config.toml
num_attention_heads = 4
vocab_size = 4096
rope_fraction = 1.0
attn_scale = 0.177
bias = "none"
init_std_qkv = 0.0442
init_std_o = 0.0442
lr_head = 0.00593
max_steps = 4853
Each number is 128 + 24 x the weight over its row's rms, rounded and kept within 0 to 255. Layers, rows and columns count from 0. Numbers have three digits each. The size before them is the row's rms in percent of the matrix's.

# layer 15 attention query, 128x128, rms 0.164, rows 0-25, columns 0-127
079:159074156134109104116155090108107148170130093164128118127126129113126107112136169146136109159159097134087133148141174095116133131119151131104098162123112175105141161119103141126153150108104131125158093141110160125133157120169150152102148109114136150111111157144155124169139113118109121115162128154159098167159136134108191095122151093146160133141141140078085125116109147142124118160102
091:155142121135134115118086129127152128121097154135112060128125121091130157086146154145138142129121144123116121132169130145158156131123086133119129099146115124169089189129145132127164130141147138116122129117110080129120123181078126139135101165126108149133143099110094091091163143137141133111091131126134138127134157072146086122174126143075122150129119147154155123169094132147151085151101
079:118157149177162137149122131124136144106091151152160165164126147128147167150139104130131095134121105082113144135101111143129122108136089067129153137133127115128119109135119112131158093147178126139155135091133124154110105159138120092108135112185120087138135165119145124101127100122184143164087138142116147101083111122141095150108122139074111152075136124126158164111100117143155094129120
085:127098157124145144072125109110141143126085113080132120122074143107161177076108149111117083089163122094128109096119109140124130123119087148156105124101121143132101144122141115115069162130119085128130125086112105117147121176118131105149110146134107159096121140124113132145147187122118151115109131115151140098154122122121110143164134120129112111077172131105157130175109130118129135157163
094:086122144085150102083116080116160129152116099149081121115158112069147098098106151136186138145103138172151115163152147133112130157115178135131101156134127160125071142143141136132111157148143105106105127103112141141142134138146094143148105137111094147099109101114139132149136163138142123124121107126097116149161124148122111106113153125141196123159132139119109101120161130094108160142160
093:120122090160168128174102105107115127137122141120164153128126098150125149168116147116140131120127113083109110124118126098129130122146096136152161121098164101140104150147145119131139094158124149157166130144124131135099124101144127096086114147165126101152193204139116115089103118118096112168149164120120148167105098108141140120131108176121125122136133151138143112114126115123114085169191
081:133151133136152129118092161164139114131151150103151126101145164131088106149137119111103125083184146111172123070102065140148105100096142120122105130123153154090144115129118110136095146135138155095099185136065118161125124139112182117134151116113124141144163176162145123114126124116148137121128119112124136130140139146160124168120129130118079128121127115146158120098104100136130074108106
104:093117126114154135058161064143142139159108107134135155111136149098145151090134150108129131108155101137167083132108148130102153132099155141095124161121166175086146144142122146180091143120120128109119130158122098139145158120145100149141092131086123157122110129096159117144109124166156124142129106123088135119137106106100163140107119120171152156128132152108141079106131093097129118144118
101:154135143173080147113110144128133158105151176106127123147087140130134160132097158140124114113140099107162105102145106094166131139168115109140162124084139087135119125170124110139109135116111122101166154083149112089135130107159094154114133098126157121091136159116176115140139105117113134124173116136159115135096086137135142144114155124117133116115109122189120163115123079160137120073142
086:105143123103094122138152103161130129155094115108134116159147152133117132130151126154138120126124114104139132137182138121094154067123132142124103141151124114131141065143122122109179138122103146146121114158158084123114111165139166100099142125141125134109130110135041101128166116129122096122118111141094173135130132076133127143097088134113100139156192091126118100148142137122122092137086
096:126114093138120114160128156120126117136116095103118082149095118108106147099096154123096147112188172127098146121142132098107120097140101175120131164150103096119142092136139117133118090091138128113101140110154129131089127123128111135106143126090135135130135108140164106110122075093141115122167137168154123108105154126109083089095162154117185158105121135153152138118133080126154105166097
102:117096146162136098125149070144165116143162136133134118109103125108142108148133110121152140106162101120145173122128135129125101142134132137157137141109110137136071120148153113135139118136075167109111124098132108122135183128117106143111116114140111201154117146128109143158113164105134123167089128120100117118096108121141132085128110123133110198131127122083117105160188134169107159113168
095:098132160138156137085123172154098141125115095085123041118122139105136159155116140140113123092140135172146152108136126134110156135088096155099120119120108116149159127151069187154126120137127118107112129135109117134110127122153133152110138123123130124144103090115101131150131155115137108150112171164121144099163116109134067125146140123124140089114112125170137158149082102125180129122140
100:103159096154128111133134106146134129137148120177108132158131077116153155122111098127116134134122143173156093132142128129074094139102100098161115125146158097128169120130119117115103128171133152161156157167099111148160126119165132131089100124127166139120126164097087105137156116130106141130111130135128137082102124148152183081139096122102135152136107119141146105118178162128180146160127
092:129105128130117135137127161112166202113119118113123155122103134164144121175097118147105126139165126089120069096098112135126116116123121123099106107130144103144083081134107150149095102111139189094114128124106134123121095114118133140150176123115120167096160115142160158099112104107120112132086113160129108134139151118110164116110154113136115138151114116155066137143117133181144086114116
096:093111168137157114136152102150099145100134125157153122150081157127131155114154129117109156128158159093110066145104168128171208169153124134117106131142133166144109124139147132114102138131075129120162155118105119163156085129119112113120124138149129157110110122110139152159127141143151125176132129131129105113139131169180109131101174156154113105106130105100120123143126147138106116167153
092:090119119120112148099150113166117136168151114134108163150175111102143115140148095161148096135109094100130067150133167148105104110136146120108115141102117163101119098098106119129140130110103132111153157115117096155142125119138117119110135096073125116110106132093124145156101149059117109148142124124133132159156110106100175117098117115192111137118107127106137118080153128126093096159103
088:087088157092139123113129112122128156164134109133104140134141163145161127128142146145147099118126101129164113125148142153085097140131143157106102095131132157111142132098102140102101150091073120078108111160136139095147120094133111158113100144094134121138125121143141127181126139103090098144148105124110155159148126078078149088135131134181137127154108148087124109190155152113116135121115
081:129164129140110110166105147083120127071118139116146155115091157136118138162148131116110186167111148168097142116134140112179118130141092150139181138109123114113072104125143132133093101123105133151111146068185151140110112169147101111119126144131158093125136153119087119076100154167150153108153100138116096123147124114140137137159120149105140135113121128164139128146113129099127145118129
102:116148116121137109121143121151149120160149101192121174163173113140116156174146093124130137138129104087107130107125136122084158128113104088119116107136115161118160132114093148111146169122131174137116118154084150136139114154175128130137125107096137163123096158115172143165132145083118121171076122140128124132092153095106155104166093100119163141094155141117099113130134106140123128128116
075:127145120137124101136150099171134141124134157166119144079126156165156117122092098099131109122156106133175130112134135132123144154136169152116133098131162152112140156104122074139146116108163135091099168116106132100146136098157130139138106097107109141118122089164138160180154154083122131142144127109103182112139119110123099147118132095127144089152080073124146128126135131162123156078127
086:092153148122131103130105170121126091124082122122110097156148190121122140121128171122137124140104190122136144105144140147131124117134094144122113173148122130122133107093105115119139103152096143111108110122166120124115092118091120109121146167129122139143105151091126093082104100158142143135119139150162133090159118150151155121070101134108109130179100111173127094124099145129119108129194
096:124109135162102116146118121074120114092115114101149095117080126122109194139101104116116126077108173129152195121179072132131156106120133122121121104102113113153153121117122119094103124091128153149102113127141109119119113129095146158124155133135138137122156108118115154111127096157108099163138076121094146131101124117172153129116150121125109119127102164127134195133111114124125132088106
076:093096152151134152147136129106145080127114163143143116096143111195162146142132111133098145130152148105177136150143106142111123120128132091130138133143107155130157085129159127094165095097091137125150151144129133111141165121117144110096132152168143142105131145108125147101115112126142110153156122080165124144125179092149177129109163149169074151119132146150105125084123084109118115124157
090:096104140153124115132146149135135120138149164175105144111145069152135125172143109122120079161119108118142123111118102143095113116094122148160118134107110129146129088144120064103153140167104127118163147138127142126155143088112178104158123125190136100107108128131142155114171096105117135127153129138140176163116148136157134175128141099141140161126152168117137174118161109105146160140127
093:109102106120128167188147136172084146123212153116141166127112162099124117139114085078092144152099148094113165113105148149114099091128131117138150110130112097144142130116141150122141083140152154152129096152125154148126139112122137134126158108173123092153126149120157105131094142140161116160121089126174105136176119156136123118132135130142129103150111135118151122119097098151151143126101
# layer 15 attention key, 128x128, rms 0.174, rows 0-24, columns 0-127
083:109157140134108144121149156134146114103102112075154114111140135128136109176145137135116135129161155115100170122155130099134154139099059132141156107160163160124132129128168115113149130165104157106142143124113133123163130137082157172155144118143130123126132148137154130107118159151125160128084143144133189124044150127135091149146095167099133113115151131164145144107139150121112132092147
087:134092132138098074166115143115132101154117117151142107178096129127145138122145111124130141128163143123139140098137122098152140147118127092109150116091165090155153120153146087096119135168109156156146112122129105123136067146128139094101146150168119137177130115110156158134129074112149108141099121133109157139100121106134139119095138078148138112153147095156109172181143110148105163104155
080:124106164066095117157113133122138097149114136150096108122119091085126114094114138145160125127103117144119117124096123114138103141157150090167108095162152089123116127117148106167149112124151134159095155135140133127123151101121162136129125121088129162111132062152136123168156113126145119110135108139143153161086164131166151140155128104097177123155113127115058089129147103138102120128154
093:114141098150181112122132064120084101105121134114119106165129120138132167153144131130157175111167119095151106125130093139122110113061137148135157128144169152126170150152094083158116116128102144103151144110077099134138114120111127116166143145160105119159141116124148129161154128105120140141126102150084146126124111079110144152088135143138140134159119133122095140178149143135094157122143
095:118090096149159085133157125116137105104146127142120135105110072172123097139140116099154138122125133084139074105122115144111131121131110141108113113153113129145140128113114111103116156109172155105196087095155115152104106112124109101161141130117117145165150114085129148110110118110132103149136102146168133130154153102164165111089150118144105114178104117143112095152129155086147129140078
106:108118112115159100163176147143172110102119131124135110117155174106141101146102093124123136138159122072140117113125140147149142169133127130145147160134123134128125153160117156110116146124107121137102114095140128160113130085109090143150121136141137083145201119131116131184167127183127082119141095117120137118113130142167115106142075144080123103101116129168129087087122155135131133155119
092:112121127111122124118100106111134134141123119130155120102077143098115096105142146154137144130118120155129142131162145106171113132197160112179136151119163119141111079143139105170129114138134112113080146117141162134115161156105115140137195118145071137087112138114102153166147142151118130131120144104103100079110111164091146105110098148143142147148151133140153136170145123174122122138169
087:127161126159131104121151076120132158131176168142106163152127166110159146131144138153114121132120143117110108089118138151111124118108114176125075089170119160117117112135106142105121139103158097095122121122137144086127113093133163089124117167162109119157099128143128146092102099106105138151137122154154153138124130093106143120135149121189169179152150173096131132146113154109121109163139
097:155126121132133115081144090114065160096165113135130165124135080122139126132138171107124171135129165148109151183116130146096120088116147100150143124146106166092143127134081118118161160118108147106124153102170130136131142118117160147117085121092099141132106113119119142161084115137134156142105091142140077115100147104152169143164109126178122161104126132126141125099144155143121129132141
082:120121119100115114134154138072114144120157107145097128085134135142120136087116152174122148128137148102113115124124103119159144149147082132121102169102080129096121171068163136119121147132123130158167147148094135114104143098098156111110166137086152166129098165112137154164142119126149132111128119127110119130110147153150125089130132177144136095098144146137133186148091124098166141146095
100:156112125173165141107126115108127125110128166172105158100112142101119104157129135144116063140147117144096139096092150117125119173085120139134074120094139158170144120108133131104109154161166155125106128118092072136115165143112135135103150091142120134170135116106143132094116159166149105140107108098128129107122157122107134136096101098177120151107160132143160114102108142132128084136132
097:121129108107127117084153121119084175119134089095170120111137158105136145167102094137160098156122138158142100159100136154127153102096121178137108142140139164106094108143134121183130098124147072150088137162119107133118126099129094125104105166117139137133127110099140147153178058129131123110136156123128094117123163106122133145140144124140129125122102130126107150115110170122133094139075
094:167158135100076084129133112150117135119129116163114120080125110090135172164134127135135145091168133128168123160144124134112131146084151117142120140148141117127147108098126107090125124137100180132083103098125125121178153146162119159093159159138070132125127098138153115119171146093141157098103154083144162104116145131137152100106129127144127125151166117142110121114128170111119148147163
098:134092102163189131099156154108089139161127134119170150103139157098103153076104101132096160127136178107148160142164127110157160136111095139175129150074096112131140130131113140111120094128144119130093111148158098114137123129136120134149132146116125156109146141138120118120155098155141130108141124129128153120107192126181125101146107125135107127120165070151128139145114117164099114124168
089:121142137168118126152103125082145119141153106147147116105125131117155056141111141143130113124121149104135107118155128118108154118127114107124112142129117178129163111137169111085113171174122136137107195159089099138152146124142128136150139124139133116122150124096135115107120101083137119120159165143091185116137104133139126087120092145160138111121130157116117099057137129167178101112106
096:134096123133115120108116091129118145089067099115105097130124142168105157112109136127187153119142119125082127104084121172090131056147114140149134126124142146135110149096140129133099132128113124125123150124162128058142146143070160125159109122169177147143121084119111139110129089117137096080118137137105161122112120106143141148134118116132145137118124144128112096141123121146138147078154
086:101138127153150160120135103065124123101105151147117172077162137154136151113088137121105117096148124154126169122127106111137085114152108135138161143136115192093110153133071136131127132110143143107110132106134161146118155128161151159124111109121154142152103116116124170148118138137122142121117088111136078131087134128090106152181138153140116169110116174091097151113151123130130114118166
078:124158128116133117132160136115171073125113150108178098132112122120140134162110120124119125098140119113133149131124148107115133150083138170101141117142113150125121162169133104146153176147169173124147140121127108132108167111098180081135102164138118178171169152109115134128162097120126102166095175125156119107079128139134135152087122143143125126139118135154115177150132092121113154148143
089:122141188121136144149118155155119115136102116134154116133145142097120122136106136123132087123129127155134116152121127104173125152138130091145143173115156087167144098130133139106125112163145133123103109131140102124119103112111136137161142154180065065122164109151113123118129154132141138131126137120071182086127110133113074129154119074091102108128134126140168134142130108191134107134164
088:166126156127129161122166105122143143120109158146141124105136151133133130144137157099098126082169127128114124178121088099149127074107127086115138135127134109122150146153116119114105118126117177109083124082097180118135104110123152078128106068155138102153117121149132140088159107117153170115104160102108099139139112149100119159109112125117137122090152145112140144104104186131096146128149
088:070083151085138075102087141186144123096153130118119134119094127112095121121163152124146146161123133131113125123125109131117153099112143120123074117140127070158114119105142116141104154143118148162153128135176134140121135102112112132162148152118135145100128123147107127121151137188104154106102198183136145143147121135103120142148098167126134100134155101139147102130134127108147132119088
080:164163104188123113130105132159182156142165171133115135135136141087152134112141117108106106122105099107154084106144131153103137112114098109135156074119145095114118102139147106167118133170138165111087134117131117108142134130198151155105155146141108114163112109181150090136122134118116150152096157126115155131144123120160113133170120109132177121124122130133155143116128125139126179134100
096:086155176115108140138121125127130167129161175155152125113116124089149109146170127140109128126161153137158135129101136142122138102136129129166067109151163111160148147119148130123175155126128110156130121149162141113131139141156120051124133151078153107120146107145105127099107122161143084097141094139139088138158119111120105116111117162177082147106140144140091118107118160122115100119099
107:103152132123142140158097154106136140127126114127171085141111153137162132104153141158128121143140117113147128176146146129154105137136113077153127141077113128133080137152150136134125142147111075153105189139139122140114119163135134168094091115133123115127133119153115110098149165168112139087128145108109132137081073144162090107160099129087090100133145120154112133179093110121144112125153
093:140142144152111121148115146084163144175150162099131121119101151139097138122142119126176142122153133125126092152142146114093146137110153147112129138123169082116101147118093157148086147126096123165164149116120134140129092115141123109107102142106164130171140112122124140060148105155101149126141110145111145150124142134097175085111121100096149168103161109101118160092175102149145089118117